config = dict(
    num_hidden_layers=10,
    num_attention_heads=5,
    hidden_act='swiglu',
    positions='rope',
    rope_fraction=1.0,
    extras=['capped logits'],
    max_grad_norm=1.0,
)
Each number is 500 + 50 x the weight over its row's rms, rounded and kept within 0 to 999. Layers, rows and columns count from 0. Numbers have three digits each. The size before them is the row's rms in percent of the matrix's.

# up: layer 6 MLP up, 640x320, rms 0.207, rows 279-307, columns 0-159
# down: layer 6 MLP down (transposed), 640x320, rms 0.0928, rows 279-306, columns 0-159
# gate: layer 6 MLP gate, 640x320, rms 0.193, rows 280-307, columns 0-159
up279 073:419576415404485501568449519494546574626536477447488501523506531550451501590423563466453469461512458503456503489588499513542475447505483477416498474578505492497520485504498489494641503558415491535458450459560416515395489473477609433444472504521483421422386526450483461438533493419545338526529521418642550352477523515536535529606514408522496529576474425484510497507493474583443561505493583491533557509523420522517506480569512494445557568546515400468501554498479552502532512491439545
down279 082:574480548517477472503476488511495538510493466497493496453511486542563518488538561528521442452491554537454496464447466562441513424522403528554574523459491485498440428415536384563504321474474452484437480523537571482534462525555481474503539487482537475539554465549458521436533445514420589578482418532421500505505444535533519523546411529499435489440559574464425542568550520512589565434454402557498549444494601542438433563497502499413455465501431492480490576503489539502599489331450513
gate280 118:460471534565430454438465467557448410544504537502589505464508549465463510511533585447413514481527571465461624471526529533517571482506509450489455405515520481483539465517505447591512529521512433453469491474490550521488492497442545473583421536394469474482439516440473449476455568468487474435567624445571542440600528512462456538491569550536483439508423469454453500405436596473551381498524486438451500489581538526479647533443538448534465510558627545500541506430480495503516437594516442
up280 115:498510515502493502448397593563538511475527557495421528617448542479531553589518501509510455458509540561514503532518638462487521547409555507419515501421512473472611582471562432492425487541452529495449613492456517543532554415480515589505531418579445474412444582500480535487527534561484542436426524522534513521624460627441485579532463588457476512488447458469456499485485554415489541432463516455505509494555478486553483489564505594544461434488521461431562539576434468502515501480507477
down280 114:456453521550495532395496486442467461478483471517442594520474478465537482526535543457477569514568532578487552532509467495546561434555519458520549419539518635428450571548528475494420547472536492401498502460479452533409566561604517469518376494519522564451441551470519400436488569458448417530441639534543587484608527490492430538412660553589457459516542559476398495521536437563619526460558496471513520543496499494499523526561537515486605431509484569440483532472515470521531487505524396
gate281 099:476456492407577458498578430512477448554499448384528608557545563555541570553516461576500477497474429656477532498515500471535376482521585416591545549466461513456426462451516517530492463504476482465442463509497534590601406510488394623481490499479559529657472474468452466457624421550476588526464465464572493472520463495598430465464515516528485511532572538538502442521542445519458493476525576419542447465570427501485461484512465528439504486476553420432491471513455533510450500465479479
up281 094:466394467523456510439398568424512535442506449523475441604551505512440539540578478416551445486519456548443480540539516442578583546534552519511486449542641522666528452520611537500481446473498482551532485475471492447435478466527589466526463480456532524552506514563481580529523531444444488555459507450475489527491476451482534481539400505447556541543464491464483482473496511476525459453492567505476498566507502516512408528549494505349488547516497526435447449462495520473412562525523506
down281 092:489530518460460502476529501581413493538450480516487501483469484480559480532472562575512449550630527477490458498526497530520504516529458502444439527437516490481465459536433581564416676510578478516605589545527473526522511469547438581506531543492497413397470440431472587487561438466368551486465542567569475563508520497493466566510503485529513489391567514521503541501525517567545564600491382412505379462513540502467506507519466509552578505483526489513518492474494565497484396531485547
gate282 120:526488556524391509484529459562545445466509575471493507531554608532501518475437497581525509436506546514590573547520514553548535496508528527505473483530493461531452446499580473472434555449509546511595527463582510542500521436455480444578509535478489455555518549493452513501603507422559505563492569521486450542449586537532574546547578582540560549586541457472478472491490426531543407516552406470563516531488519577479535458436473419411397527543455489497507497481518477548552503460516494
up282 121:506503472531489517540523445524549498449402497534455603505392530503500371503486495527457513394502525538527516559437507383591606469548428486517429559537536446486492493502619495567521537513524502505504534578562445528487443459577523464478466498528503470563470599495419453460527411447425487524591466470468506552402411592631604510559543521491531598479523530444507547477519462500511467562528533561444521510487471426523541537536510513553463450582514490493569515452487473534595515518476487
down282 120:485450531559491565467561538445469397548494476513596517564470504525544553413542521589371535454523537408522486577570460539539598489469574553503494439561477507477450501511475488464482519448507485451556454530465457533445509515591451459487513547536498477512508521484493433471482531440495545480543470539557510567487558462528545502566511465491479501419511451545637497530491461506460505546534511465565495476499501515570491381471391439482533440565461470524450480498484529581373493427527512
gate283 096:446502420524528472545533471491448486560475515481478523614484565541488451430480522455495528556544490549572434464584422473609450479523454571492547483420600468561474523522501393439497496604502541548516373571480511523386551390540438405490430550492494506489468478514517523537610571519438506533556483529528516471446511556454482500522506464474435542460484531393518518524546503560484530504516526548548569539664624469490462504436504535514437533508499452532542517492407479548517556495514486
up283 090:592573471480533476399478458471513512613567487432438471450518475503466447518448423556462514534522502519507491481530467557504399492491462519482536491513496462443411466539385409521420555543475471458497469522460479452522422507558408493440513506468474517463484532552496504501536479503544522471524483466621513431487564609531359533583475440525512545519514485448532547559443488533548478524495525472660422525552549512508643651502437557436555458494524483503487469493477522585509512543474464
down283 095:506500520501563455550482537441458490508456508551492435562504467488532487541569446534521542411577514441511410561598477507548600574480470490501477525471536489401515496561468631500510427485502490526527479562485485410543512570608570544475438545502473441454489547549468560485529503473454529516483478408556457505547434562548522506489511531440523651454512477541526503553538520496479520562580516481457465483462538458369566520531491579500436480416488449539496469505509571494578458650457432
gate284 112:480571440521505519479419573443477487455506445490500419437483562398441538469507520543476601519407441477528529542472656511538453476583463478545533525463483530469565569579499532488531497571477520540455518598449506457552527573451543461512537559454492568550514518512535492395570566604528502470471440429523425474469464455459516359532398557467565495557484449468529470434546555455573541498498504627527403614458556546444528504440447464540483526553480549454468475511612499451507571376573506
up284 119:521492492597530444507398510443530495488615448522503503456529450445425486523551509540455553496451483447524501481432671612493501432517515491497405504474501473457560477508548486467538536471523557641415470575505463531564504497478537489460545540467531565472518558483499464466546504511586506514457478479455479510599495604448553478531497512465514614610558460430412572547483612518552572427521510527570480534452538540441619592596449515474494457611472477460445450644520445469497478499525445
down284 109:470494512548562438492468508445359522435514517494447457559467510505515512548498537602508559491434452488534531424546548583521418562525514547562477459512457550408615493599430677577477560605518550514512566432527444579518435445455491560532552575480558501536483451522545506411505565448541463550499405495609511570468519483392506438604598511486550528495512563560428455394481564415520559524560535441512541548544465472552504517495568531538473554514467578594469450569489448483487443418489480
gate285 102:498521545607521482587467548546500488529601552498496576572441483385520464401468563523537449486455481502377539528457530485528540484550400582490454523483482554504511523531570503550368486514515607483530456506484554547487552529481546431524460565472467443566427531477476470511437542541545484529478517502444488539500504557496460522421533546512491436426560460535390588454497581544459465478440531463470412565557544432507528584483462455638501520496448445544594469455536516505490476472571528
up285 099:515484502537464437408545605473446525575510531439496458455509533469432574466552490490580459505471509537411455524510525474469503464511465524529421489593477525498485569483534494533456521473426514487472492420448482533499534499509519456517542563519567406486495531490481361414411499552471490506487518596382609554478470504489528521474565492564453443594513495523450469593586495512570590414452593581486395552543478392511517519461507566532526497520524413472621501387494495494465364547469540
down285 105:535500473477483480545509529538434421556553521484470504562529566492448462455509629550492495466462581537385480567523485537550451502523493539507573464458421560512466442485528445455498386504557506485482445565528531528489585498444459506482526455496450567561401457531434486366529415515451511556447526546318487452435420527479460536465442577534501509464533509503453543504500605504546542506536562485476520552464415514441523612403406558525480538545426476478482513529439486505405470481549481
gate286 084:597506399537502509590485535525544473510536668559539440492442499476484529454529556578490513423585513532408483568514571512471504497489540456550500572443446479437541522446510514469526550523495509544505581580470468558434512494471516530511482533465458463527370484508440491489463606424454406538490439526442546532486450563592493462566511396532624541463451565456470457539491493481606503511419457404481471554523457519483499565503536502522451557448412545510517419434523488587409483463477524
up286 085:519556514401485433457586492539526522381511463431515544429449547447484517513486550538492491376451503457492434402479442466519423522479490474473497458473502526550577561527460463545595536614497510523464551446567490521525548544483503429454491534376467518556465554436521452446534414519427452450482516519546495521460464514437465494535486380443525585498513506553501458548485482490608493544574490501510532567506626536497509469503441494491573509490437498456562457547507583470516457744536412
down286 088:469510527458483498558499513530525501487519550627485481490460525487487396585498504574486464475506503496591501510451459542523500518520548460450493512560404585535507484492434348555482432519461599411486437556426482549548497553449468517439456420475583518543462508450591491525574559488451416551522465544508573502482472468500562481557467448508465472531492557571521502460487489463516533486474525548457457406464535508531398484488493509471463416502489453483472517555520475512427480504483408
gate287 094:522554578433540466546509518409521510428489468429570569385565584434469486409505482502437489502483482540465531415494442579495590468641494462539443519487484410566513584528488520514548483528562415428518519446567526426581442455577484501407505464442477459414420440409512423559467525471564553497544467550509467543548555459465501517478501453479451469531559540510567537573576481492453503440438506474503521521502564498505411629508509503528478422453444489448521459543503496585511522500469502
up287 090:554459450514486460477504567478521502470530486526400518462454554470504554559545558385496577521594527445570486463467598451519428450403489442447484483471524439547504411467419519454428518504405554528501422454491498490432589426522625521503454453561504540541587484555474532486416521492490488613470461549405518439456545524454495412536444465430538532531435496495432463416516484532495472458459575520615517483525506563512462393530573482522546558527547518561494486541412567552504510506504571
down287 091:433420557507482571530347516495505527410509582484504489529477469482512524516487459591526449524454452514563619449456485494576515528453511475435521518400520493482553544454480427590496508469539446517622434571507589480492455419537473453533434523391411515537532421513426421443451506570485568577448509512420561518508502538513561545582466438565476455500522458505489572477493494524482466526443465552580501433542458544332482532489453482515471467341454627473515534424509554515497509424515365
gate288 103:570495493466572496504600502416472456496552546462497528546336543459452568456431574572521541547440516468468548476529528501442472438572594559483519475584538475489551523475589553501543468478477521600555482525555486523520524430448543422466497466469546488491518601433496492515481471512569501534450579505494501532524453500488587474410528495520499506635513504483404501520587485491538558554510542493492503469433467590486501535387520546498517462514556578438512543517509462584502503490388561
up288 100:457475522547518528452514614480529527503488460457512528414544466537475499502539469420613479513556551503487515487451529482458494570487473510507555518453425466490476451526575572507442552511617433518397467411416546467473534556507488533445581471575500542473504459494548609546427605599489548569432485497531596552463480546492505449536459564489498542514539399563521500561387399489513471510511462592557494403436477546476553545584477509518531492556372487545533443531539577562588462507447522
down288 103:479544456504539509415445477548490524482497575564491469593505456460521532449547425458466535560540509530467454569590397493485434439483426477460424471523546629468469506455449551467487381478600575498535572502474564513426515496514430428540422594439503550627535417506393474545502370551498455524533427472424404517489413540544495499561510502449449529469393539546561484470490488513456576505506519523463534496667458583563536553584561457559542551530531457482565507517478500461497474537506552
gate289 090:373516543449552519468475483432545538464502526468442543490526505450464600480405545415543532565469548455507463558541546551522559444483542497470533454537531484541495550526480495432473491457449448477393462478530590521470562562531562487497471623490586490614500497479531475479499503454443425513520566484546514481555495524456533411435482489447537489485485511541456485476460512538463444518625506529498445607421482474571433583501478567500461546695444595428604423466533500525436570461501385
up289 089:465564497460517516469509577461543508410537443417538545500548441524499425528541441559522397453531371383517533572498394406478496511564509559507506606521549508572509430555491486497534564508523510456522505458412518482464474507475549458517481464482485440545444501504555566478591501513514427507615429497465483511499603456543496527618463483476522424529522574520479541495525490513466525591459575488549528513549501593463457517566449504467471512426585443508438489647518504554460481633544489
down289 090:514576596482533399501572394418575434501490412609506384500582489455497475430432556501543535508517539442498528469520491516446462523570541530549517411537480491444443508552421623429579564576509530506497465496521463524529548592527522490429414507467498528465573606460540546593381579510536442385490565560590519511508477471480449491386473526517632477514452399536512489561511497488398512513461476452453443505499462475506553505516563530478493500495557487503458439494414533474552421586533454
gate290 084:528481533511449380498527564467559402432487513505503413384609487434582489476494529523454488496416523500478535605522460448498489512557535480387522578475486459542482425566580493367559415465472448481471593463513498529559483557476462442433451442389527480451554447475502443503547503491504451422510483586522544457510522550518540488510566443510482405542568523515567481466540418498576486515565573538479521481468497582484499428527460559486559529478452614511539457521559505432492474462524572
up290 082:483489417573447476417384488543429556504464471506392568572527469445525518555531575470413586476411405484586515562503452510443523525590463488486485555471417517484542456495462549461517522451478491435519464479509484585498474474384570500468463511497500422494516496657478472509439538471519508546569520512436477486525615551577479467463515476508580597535521485408471496543488453552442458502549459515458512392473459504527595526460529526487494469477484553533465458546449545520481427460537597
down290 090:521536435425463538466451520495449490528521502464569494546514530497408582477492527440507601460507507479438436488538510432477545577484524515557382539521494522484504450552481582400524866505450527463463555558518504418512574527477465478537488510376436528485439458579447481483520509521502567488534571464489441511528514529458495458458468470526489465465493515517500523401521572466387480560438518373499502450462481526433435521457523454507460505544443480494464534551531508484440488570460584
gate291 109:540546525432444495486523516468476475484554534466520523475484460415393478634423541591520546431526532496559515558438479480438482530529566433596414499504543589568394624537403479501568542428458481516486488449549472447541488605505423555490544532461516534502504519527511542480462475464514440473509564523516487500479430522421596517513434512436591571440427520493459593458511383467590514522440530502356486572551470504516488479450442542554391563512519605515465503527503547383460493574538436
up291 116:539506408493450516501445462537532455529455530513528584503539453518461514505486453550511505613426488492607519486404510580509498501501494555458521460466466512516460552515405551411490519568505534493509462517419523462648497562510560440453539490494451534510528429525541464477429468471580497548521555609485543521502543564499470539471416503439604498450550558446549414445587503405510480493445524558460422509546500504543590545507474510502540534537521394555526422495511554331496524514510463
down291 117:420448505506554557533504543458457545468510546509563596548515517470435502475494484545534419622428545478518504446526473559505386593570543467555460549482567507504512510516455456495499394494518513508472464461417526488553536449436463491494477516529494461468570483450492467458510590462538570470477482476691516531597507479504531486492447587469475550545550478512534485478456497517526544388531402559611512532518552514572486486425514530558577453482473555566509531429495505522603482441570549
gate292 116:505544522493553433495524543472465434551547483569527505485465446421398501454504535424537502448485489489529410513468413445441451494516521497531425437553557489518541460504498593519465532441646535487447398470504428511461554459506392462445502448469488507498526473458461479463489520555488544452540519500475528524463496440536511416523490494440525425472473417514503489497493538457492457534531472523491467533502539435461525535549444523422437527517470511471600555459426488483506453474439478
up292 111:515606557528552553446527546560504561566394515462527444551447489543449432509382549462508535543491532468539486459491595511477604490550486524517514498459599555494557507513484505474548445451437540464543484544500509464521414441504484502488491460541493476523465444493462491566525578447420525582553549448510529483504584437568478432490491604529497524442469395532480388484466504504464514543537466513502404423586490520458474510573398545523465520556463583475471503560517537575447495566512488
down292 115:516458508542563516367548558484515471480558460437513495538585492487519486576463434477481471506525533491508497456409576483479415416507482460447468579519461481421543445617451486525501514470563509443477505452567494493533491421537456470447448435527572492492577475465565512468428532553355490412483499525435456359493536503400468544407537424537491437539474516468446408505551603537528513512497525578521484522580448450432529511528533555416478392554582498530451460498592510501530509603478544
gate293 082:406471498568456570535512477422478480425522581491471437514536425501465518446442541620451525450549461468476521485481525521497462602523528476524456440566507509468518533516510485618486621585458490505556594493424576548533523539501558415508522537466447525547479478490508516520474491487454611543431465483445495456500471470485447517526553483436529489431447460447414528482586510461426622455465512543480413597522614488535517434586493538614519569526392474616503496507537551511394602397580516
up293 086:527554569440440449582494573446532495493563476414472568578495473547510419446585514525526499547545508498437573509518512541477502511556490458464568477456423532457551443431506467491559571450453506421586559559444476602501416533481504478488465501532472548490462486382458512560519602486527393473504472511500577548543431533478479563515430496505463524586506541486579504530502432448428487530410535387454442445505378552504568460505503434460532518456501551585411480482505494460493439377493576
down293 089:541485518566477408462468469550546600580500499551474518443437552459510477464535526463571543574442506509523520500564511448500521411576480548473582533530521504433542509564478473462465315403500500552518494512468531544515471520553500539549542441486504530561461489552548540625472501547586462574557394504491537505460550506489464547540505496411541535475525528443461424411533562498553466548526561487503550500483473530475520577495584555429420517465577468526500583483469535456562497584503495
gate294 108:471472532493491518536476447546552500567464447461472524536533478494483496435491394525553499471519498456492475551530528503598534561477526462444388526531466536443476492503526560484472452456547499532523439577560472465540572423441531488589482589505395447571538490508519468462495494519560513465464461476385517571488501492480560555473424428496591508443391526384456505542475542578481470502494502535495600562556498538430480469492456487553510516550533430511475517541469397550516441408438508
up294 110:507575437562507554565519541514484483493457556474455534595497477523515561528530483487490612498451574503546468443481429451565455505561505508547466608523554475510603416492483455548461613576484575516493481528463448568466473469466488529467469467446579574439527475416548437440523510487466435529524521528547470565518515519527512552574532491432567478508475492515543481474538525547517488467533487543404458564478482541559584461565546574486419593566444510486469530546514470494480431471574480
down294 108:469413505486555517477525573450498515520462500533476422530521498507548447430533438465500492612411478464630538451485441430455448555488453515509522598474533519489589453537452485457496411505536481414494534505534519442578491438537536517551568504517456507504532468436470403499497559498506480436522578568518507553589400496495437495609547487459533401392485541555553540472502478508440485461476437456535542461496550520417489520527611479506474532439457493541488434480565600509574480634499491
gate295 107:521543555426451502624579503535485513511450526531468375540425454541503528417466531519448477434512490481498500528409418431554555504511538437502495608473426500480575531504476499563541570521471457588601486541448456527414498513563468559598530492442496526549468572425438437395474397559515472545473404504495455585461496509581571488473516495485499504541456542533393471451500595537525534425529495472479498488479493549490491504466515460610605479466499491547469559491454448468516501523437585
up295 106:573472473365545457456580543559458414555584515456535552451486548517426540537453537512520494499460443453522500541369444504430470504454579403517429434497535489538587449557572468451460524434546478507491576483486474446484492588505463507550532427502475475499487583482550564510497479471511527579475462444496454576580439395547470482407493476526603541635487560500481473539557531553466602514503501515465524462459517466476567468533564436495537544373530549517487481549440488458531555529501535
down295 111:484615527575575571495569447540444482505496508536477460563524428530449464401482517507526422534357453409473453444597461431454538511464511530509442539455531498562567508600508649507439494498484529465518496515516492519603544517568483473399419503501514506407527478504480489528556479513445515418459542533553469588595567578560497530519529588451464546494420468492450510544489477552456514524608441495569459479526515490468495478534426473534529441533510521452481462485435466488476464483462519
gate296 112:458537453513468566506528531556484492499531511494532583431443487475413465491506620452475494564507517463552461526468504411481443470471546470486559446406516477497470540554418499541470475540526537375483460489505559563496541560551558581515478461457507444427482558496485419454473448543587458520420535580479444592549515501501517503554501454489459462492464510406540551458540417473513553513377558519473495519441571542518560482472632406522474482449504473628486488488502474478422585454501591
up296 104:574567499494536509446443520505529474489539481483418504515511461522532442558440489570508512519481476557484504452474502507530489607460497538524502578483487494574522378518530566453517489492464442625479539492437416464576502502465570518546482502567547462449531430579512528510536567502421506406537426528555501465473511507498538466475449501470485542482497493439426394509514607616598543470522484460520496616523486470507532571567421483526518546594473497436507556557457455463537472511501454
down296 063:475462496499527473474449534488481474526573559492516467493460488512443529452589461547517462467522465429541548535534462545471532480512419454539486440446498485521514533496491824473485887552493487499428461501463453596521509512530495539507427549533476525496507535503534431478519481466501492489552442450708534476612537473478531539419543499482521536552545469461514531505490461455519443457523554506492470524482502523517485490465515537448554441379471451525495499484519508518484581707473518
gate297 105:497499519502534562449504436495473521434517476540474490511546545512459442447563481477506439533411613585478511500437569478527471539456531533473478531465490530462544490459498538516508501458542413493441486363596398470515454506501335450455412546532457623514509415507613522518581429514464488482527519574521559588483476590396450526479473452573403435391471481508596538541470468529491446536506459423384501489529501480481554445443522501495481538584495441477446504432504627402574566524509466
up297 109:505439450474562525481425580522520567600448516578433436499603514539486472516470442407347406448568553485398532515547441519592509475481560433502511531496589462479535465536531529512474468440563524487404522533559417535545482442524482427439431534507477504459416557475512433511557540483524558502593505460438587536572497526512447425469504491449478529552491476535515524467468437451500455477498515470494453420530477555436443508441460518424490440536549511521483470458567478431452542538481482
down297 106:466390493559489505513504520597548455537524565524547464447561511523434462442458401593555530556569446466506525506403546502538468447468458447444480492505484505524554470472518382521460437533404466486498428577544446462549505493469486550474548515473483539575465499512512467567470515449601486518482530465525542412458371466494547472550481515348467472414516597491517463498515442500424554463452430476403573486549481535476522470533368459534455457490451579432526523401510505531486367502468547
gate298 110:485526462428482535457543601397551503560604495499439460485473476488478566469448534502455409454487480457501590559547502469463456449402568506493554404454536440488453547472542501540421507589499444459414546510439452507490537541419533500377536523528575526439459529434422497528572517559518485522501495579616474489557574546420569479393630560500462456480496546484539537558472538422592437460482421367620516570610542559523451470525497478481535451455485528430510526489480469447490550515492507
up298 116:426495492556547509522565518534488554451471581400529600555548526555496535492477553448519568422482513536499492515405511535551467455510497467502535501497431433539496365438454498481502534564444465554552579503577468498391534522559482511499478534472497449520578570584475513582551461444535509418489549508477486472613504520494500428440496514559550514545596514576435425462579522566552500499461504562419418439499506485463478484574483481440475489546514467555468514575531426427608453536582551
down298 120:505456467555578509498538498502522417525525527533566563514511626515573468485555549572486442529522540453488550461491452526577485485461452473503507529578512558589473533531504528479532518560388485558510480516599568511502462541598529488580522479515560572485534520639460517507426394468599544558445586556452539527500503483564449510543452461500506498528514478480500517551519467582535511484444526590522516498462447439453487629594501519534486518591515509546574550536559534468514361478474549
gate299 123:572496457546603412488487431562535501566487448497490538526536493474508577530483555567497534508533421407522568562427542563468483545437497443495527574499396499559479584507489544442536443497477616501565468518457503524540472503551499398500442521500424513503505558422503513530466498482597476510465466404539467569440476518458443596399423570496560457467504539533484472543470490548590537502505476473524543442479547532508495555546531515464579534494494482570465507566368416502541527468462453
up299 120:518522518508518491503521570507510564485486518567519539506578520545512534554515561472457586494433501508444532455438459569402492472461435483504451560512472603525502420485485472435475533532472460496541565494464477520505493556521534476464489515481553438543557479585437565591436542486493408407482451427500460552476513581514480434551511400427527421424548459487569533480483496494470518467510442466535491617545391561414518493484609423540564425392432451525497514543493530441501543514365470
down299 119:539494525442529414381582557578550470490506464520588495497498510459478500556583511485546507478515435473495520545563465524417362470456476488508536552515472630549600570533429529489512358502525480458483456484542471448457530534631517547488500442509476549521558555583431441487444439480549472503471359465364375482533491562463594496502482449497495450447627469525470515480474516447488477511481434538493512645502647537436519595539555519486586476429503518412486453592427562461487527536430495
gate300 095:540547560494506510427567453436542501480557456429452494597593542445429488437506454484406468637541529359606529460542448524521498482517547577488547521565522530507562561473507447524499435472446534487517527513557430530575509538462533445477451480557406486466465463558516402495606493430385494442472591530461477502482427549500537444446457604543556453468543498552446599478543541502485462561497495440482463448545518371497528521450422475419473547546494614443475534550526588476532473464528414
up300 099:536515461514541554452432494536514476523480490477499435539495487524539522508478506465519517481535515535466517532396464467411584488449460465482596459484412491460411481441417397553521519529513469483436488569516581543550586581489578429544398395534477457536472546492498476581529542548528464522569556509503511503529399584421437515520591555537485460466483448462466501579527551447530522516543563511471463445432400583408565484551510453581540519533523478372484585480597568472460543530432483
down300 103:487485533451522477457542406570451426522492546502461503416551404458471521517502519514465589404493578512496504577508503538502467490574526573500433463439532530520472521540527580480471490507543474535512511483589449562468525416471512475519478593533553470452464485515442483545489537519469421496493535548381536473456499495432467571543497426480520452467549543461480453528497428460595473499463523466514493538529458543455552418446498541498506513523452507480452556414528491526441567461457527
gate301 104:515564580495439519497487464412492409482472464560563444477459464459498534483498522607485536485462513468581488458454459484520526446535456467517589527446456430475449514531425461604523545502428512519520541499532465619545461394469495516426505390531405441428521504514450497400476446586608508522512513577559560500527637499495579540453563490550446367537470539473502542527463415503453503502460525443480549491566460459485574513481544558501434445557479475464487488516488542513620543458479487
up301 109:544551565545463461551489471509487539463425540523529511519468515434456571501503487452512468541481449455469443535554427483491493579378540575592562468341440498572474524453452517487547456442489624413504544470500452461458472441402444414452543446447465456540427528391475523515497488510520522539393446517535481488498561503449482571476483580486444403526576496408509466526455493501506458470521499547541464454546494546562499577516583469470507580519526500451432428421449453511543502481499476
down301 113:455459503547433488539480485506497457567493509452552436532495478553500439593423562555501629515432570499451459520552525497400477448530440577590578466610440563432495488529522444552536582444505504469487480448520560497533532496460556448429496528407442467533508499454585484433548444474561484447484546484397509534531436492493450482498407566507490511528441513495578534577497561497552475474496541491494613549540488532492494560502607555486487607509483511535501612529359489582467491510530612
gate302 110:433457468506583478410479562439526409638516547484549362455495488421537546475465492466463573487512557503506483538465539501525460475492563530509482549492484525487474548550437435473541510552530440470467420463470505565486454447466388437620506488513391530463471386621451423515452465537494398502472490504525504490545529551458429493443507504479531496534544541557454478506445405497439475437524441464545481404543515471529394451562494507469555443484459486509508485544538524460535456519525451
up302 112:575429545520528529486501462466527558542522558556492445536656492563545572527463493472476614503577536442503369582425486527579544538455431519442473502466377480467415453562477399564490519530518547413487551500512558531485447361520379444534486489409440516558520553504592441449517538549520422458502421518520427533555556458465484451435533455411444510459549490564532569442511450430476505444508514505543477504501445471544548456428536468584594447553493490554452509461455476475544561565476414
down302 115:501450482513516497471429539513462376448550559436510475432549512476493527509494522493430508497463573465561477544436467511536445523486574464545568523607509529553577538565510378542578419512554505440514563486383451512438509379509458470537535523474477553475565454552574539450485493536550460549507445472450465422492543458440429445482452475432595459545544402571495494537525517549430583460479557592438412402445523502515542431510516525458512490542448519430463511489529491519487447483470623
gate303 110:517540472569472515560585482509479468499468414452460368466516531469477462517478458433567503416537561539459585537509530436439515476507520528542495532478463486611501499555553531374492557513490492517409505564579449557535494494459507477580449497552389496489577529533468460542450522518483461459449489619490517508442428452595508498451438527555543464377462545509509521583520471387517474603500479532546450545587504413440507525392537441458511459506537410469423491492477432502547401455468470
up303 112:516509469409554544428493528395560568514509569465471612392443458470436429586478511470507463530519523517509471565623422569528542503486530580531619587526521490541467488566621522511486445485374563500484523392463546521530466532497510526465532492422560611530392437565536476532535529511432428511536569540446508426422516514477512502497474490474460500512425438449485429454489510641476544511425572580501467498549445529471559577525453531526485547547428512576483467448524506496490556501497476
down303 114:485536578526525506534505622462457508526544527471457485458551537433553350468473461545517480475582422478406466512517517504479526475498430503495468553463538573453475505567479475526478564513465593501497509482520457540491469436555521457469513494432432508438546504484523422536490505502406544576377584521564487546539559591532477582510528390552450446517393508476569515472521509600526446427482488499541416473587428428551560522543465535520462418575517493592502440544502478427525423654568512
gate304 109:535454437437495593529490525506521438496502545616575470433409467554481559562508406526493582441506426410482515477470427565451504425471519489413483514471428516504489533511436599489560499491417467496496444485495536426490481522503551535428492451435457527604499459504440469507461532483609468468541487589474511504408511468483534501506576552498612591541451539484436499438465472505447514471521559410557561445504612393497510481493497454526477513508549521467506474487502541455498373579443434
up304 111:503401522443450508451500504470448469503556548450477451366442419441475533508475465467580502483469390449396493474411520522455561600454499537501459485470538480548423514559490533514521520530425567488501429387369491515494562340517544604542466483505536559555466551526459519448491389437577441565464507492483574508442553513551523482527563544531535569407518459536441585488400501502524538464503549458441559489606497417471504427488449444478487479467470502509534476530417458531469504584389457
down304 102:494424542508538445471396547523587491551511460507527488465519432543429610475493483494473512544467412490467431506499536438458418494434569574583674534573510491487455498473533470593466490421484468438562408592501491506377493467441517511394607487470497532539551483499510413516569568524514516459528439500546493536510624518384487494447460498501463440563519515485541442485522513550525524498543395573524529512509540529433537453534469452612477450492516349556411421538355526458544510510445460
gate305 090:444475596570557520386582592577501545461522466549574565620519419479498588572492489461483495541493525550501490485408433397507507376472494524508509474452488486551506459463520504498526459561465490535537534470434557467478435488430454474553454424474504479546489552496481385504454451491469538563431498494527497477511430405512504413455490522507518526447465509565547539547470491526488493466461482364535470492504616420534603478512563503510502439500494441525438477559625490515501431491399437
up305 094:500556390512465485485529496542513522510422489537477566514424492574427471519422454484514442535446604397492480553464485528469616471519522507532527428600455473447515517490513439544502390527513477475448490421491544518571550491577459513535501484491450371477481521547560543478518439557543613537453571522529520537551498581527539563432482416508526521554447555497475478459466469449484468569575476391418521477504555370589514483532520557448485516480531501384474477446563578508480488496463523
down305 079:446508473506545453595455458557494499481482462457424460596504643478468498564533515499551651456511491439401522525481456426543443441518578488502510569437514542526521481427451241531496456536448470525570481495485608386476494497512470531480412460485516471537409430504444470407504441430459450540457365436535540541448479482480490481527493535452471502456532509515472597465552514570527533490515490464487527580500466480503450478465519498489517525538431513487429574501483484479515490413509475
gate306 111:419543499450439555576419534510489488488562512400494510564428553461445601575455454560527419397385440517455405530569520516532582545513607513521452481483506422517539519469530500524461465477496540485473467528485579556524644512473513464485467490591441455571495442578417476481472442549471565478545444514507441554485427472361544512549421477456486472523474463529526494583456460549543506462444407453504471512497571533498440491482430491509573444667486462543564447526435491410500452523434576
up306 105:436541533444550550505424484461546502472548523528587516461460543570518494544523516543499541546519540488437512492501579510567564603562446431511427540594520464510543531487563511577531469549530505591507426459462481508498539435389519439479524428527524552484526530545500511519518478537489509506494498412524489555483481504571534535456548476492488495530572453457545514495665626430497568536495445524415494513528442419522460493407488525537529550531512443517522580543551517377373562504487445
down306 105:536516489486501432468470500413529457581468508505484565561486585508498395553552517507486420593531492447474464544405418487513553533529494547518417498478505498459523532517552552502578598507457520479582537567471480636422519543525589458464508482404543383551544376424542497571489595460475491509507548466546458501507523554397462438513527515547561480486475533436527476608488528482623511569559439433421572483559549479557528490513579517475464431523576505504571536396468466513549493506512468
gate307 109:490457396523495531543512489457490519483531493465521580510544440460535500481495565482420393502424590549496492399515573469521505423515549626569506489433555467464572551417475495632514473438527490496515466512467543494475580454495416534511663564494405432561441430463554541517487425476483478520476562446493550474400502505526517474533549508580561367473436576587572536491593548517529497516510431518538481411527513544477497448473536477558544486549625486485525532536519501465489449452539494
up307 105:485559564500575478589471501440457472467454414530470609415445579428566523544533408486497549445567559511551464522445522567501520514555528497519522485517467530525390535493385524558502488536502424560493525492485550570450429518561510479496457514432537453469588425486530511505451490471507453483579578555507453521510491411532482505546441468520411508510549462501460484520578397494544522548596506464536541515446476510485599425447469462520397584586606497582488620516515535566543545395529567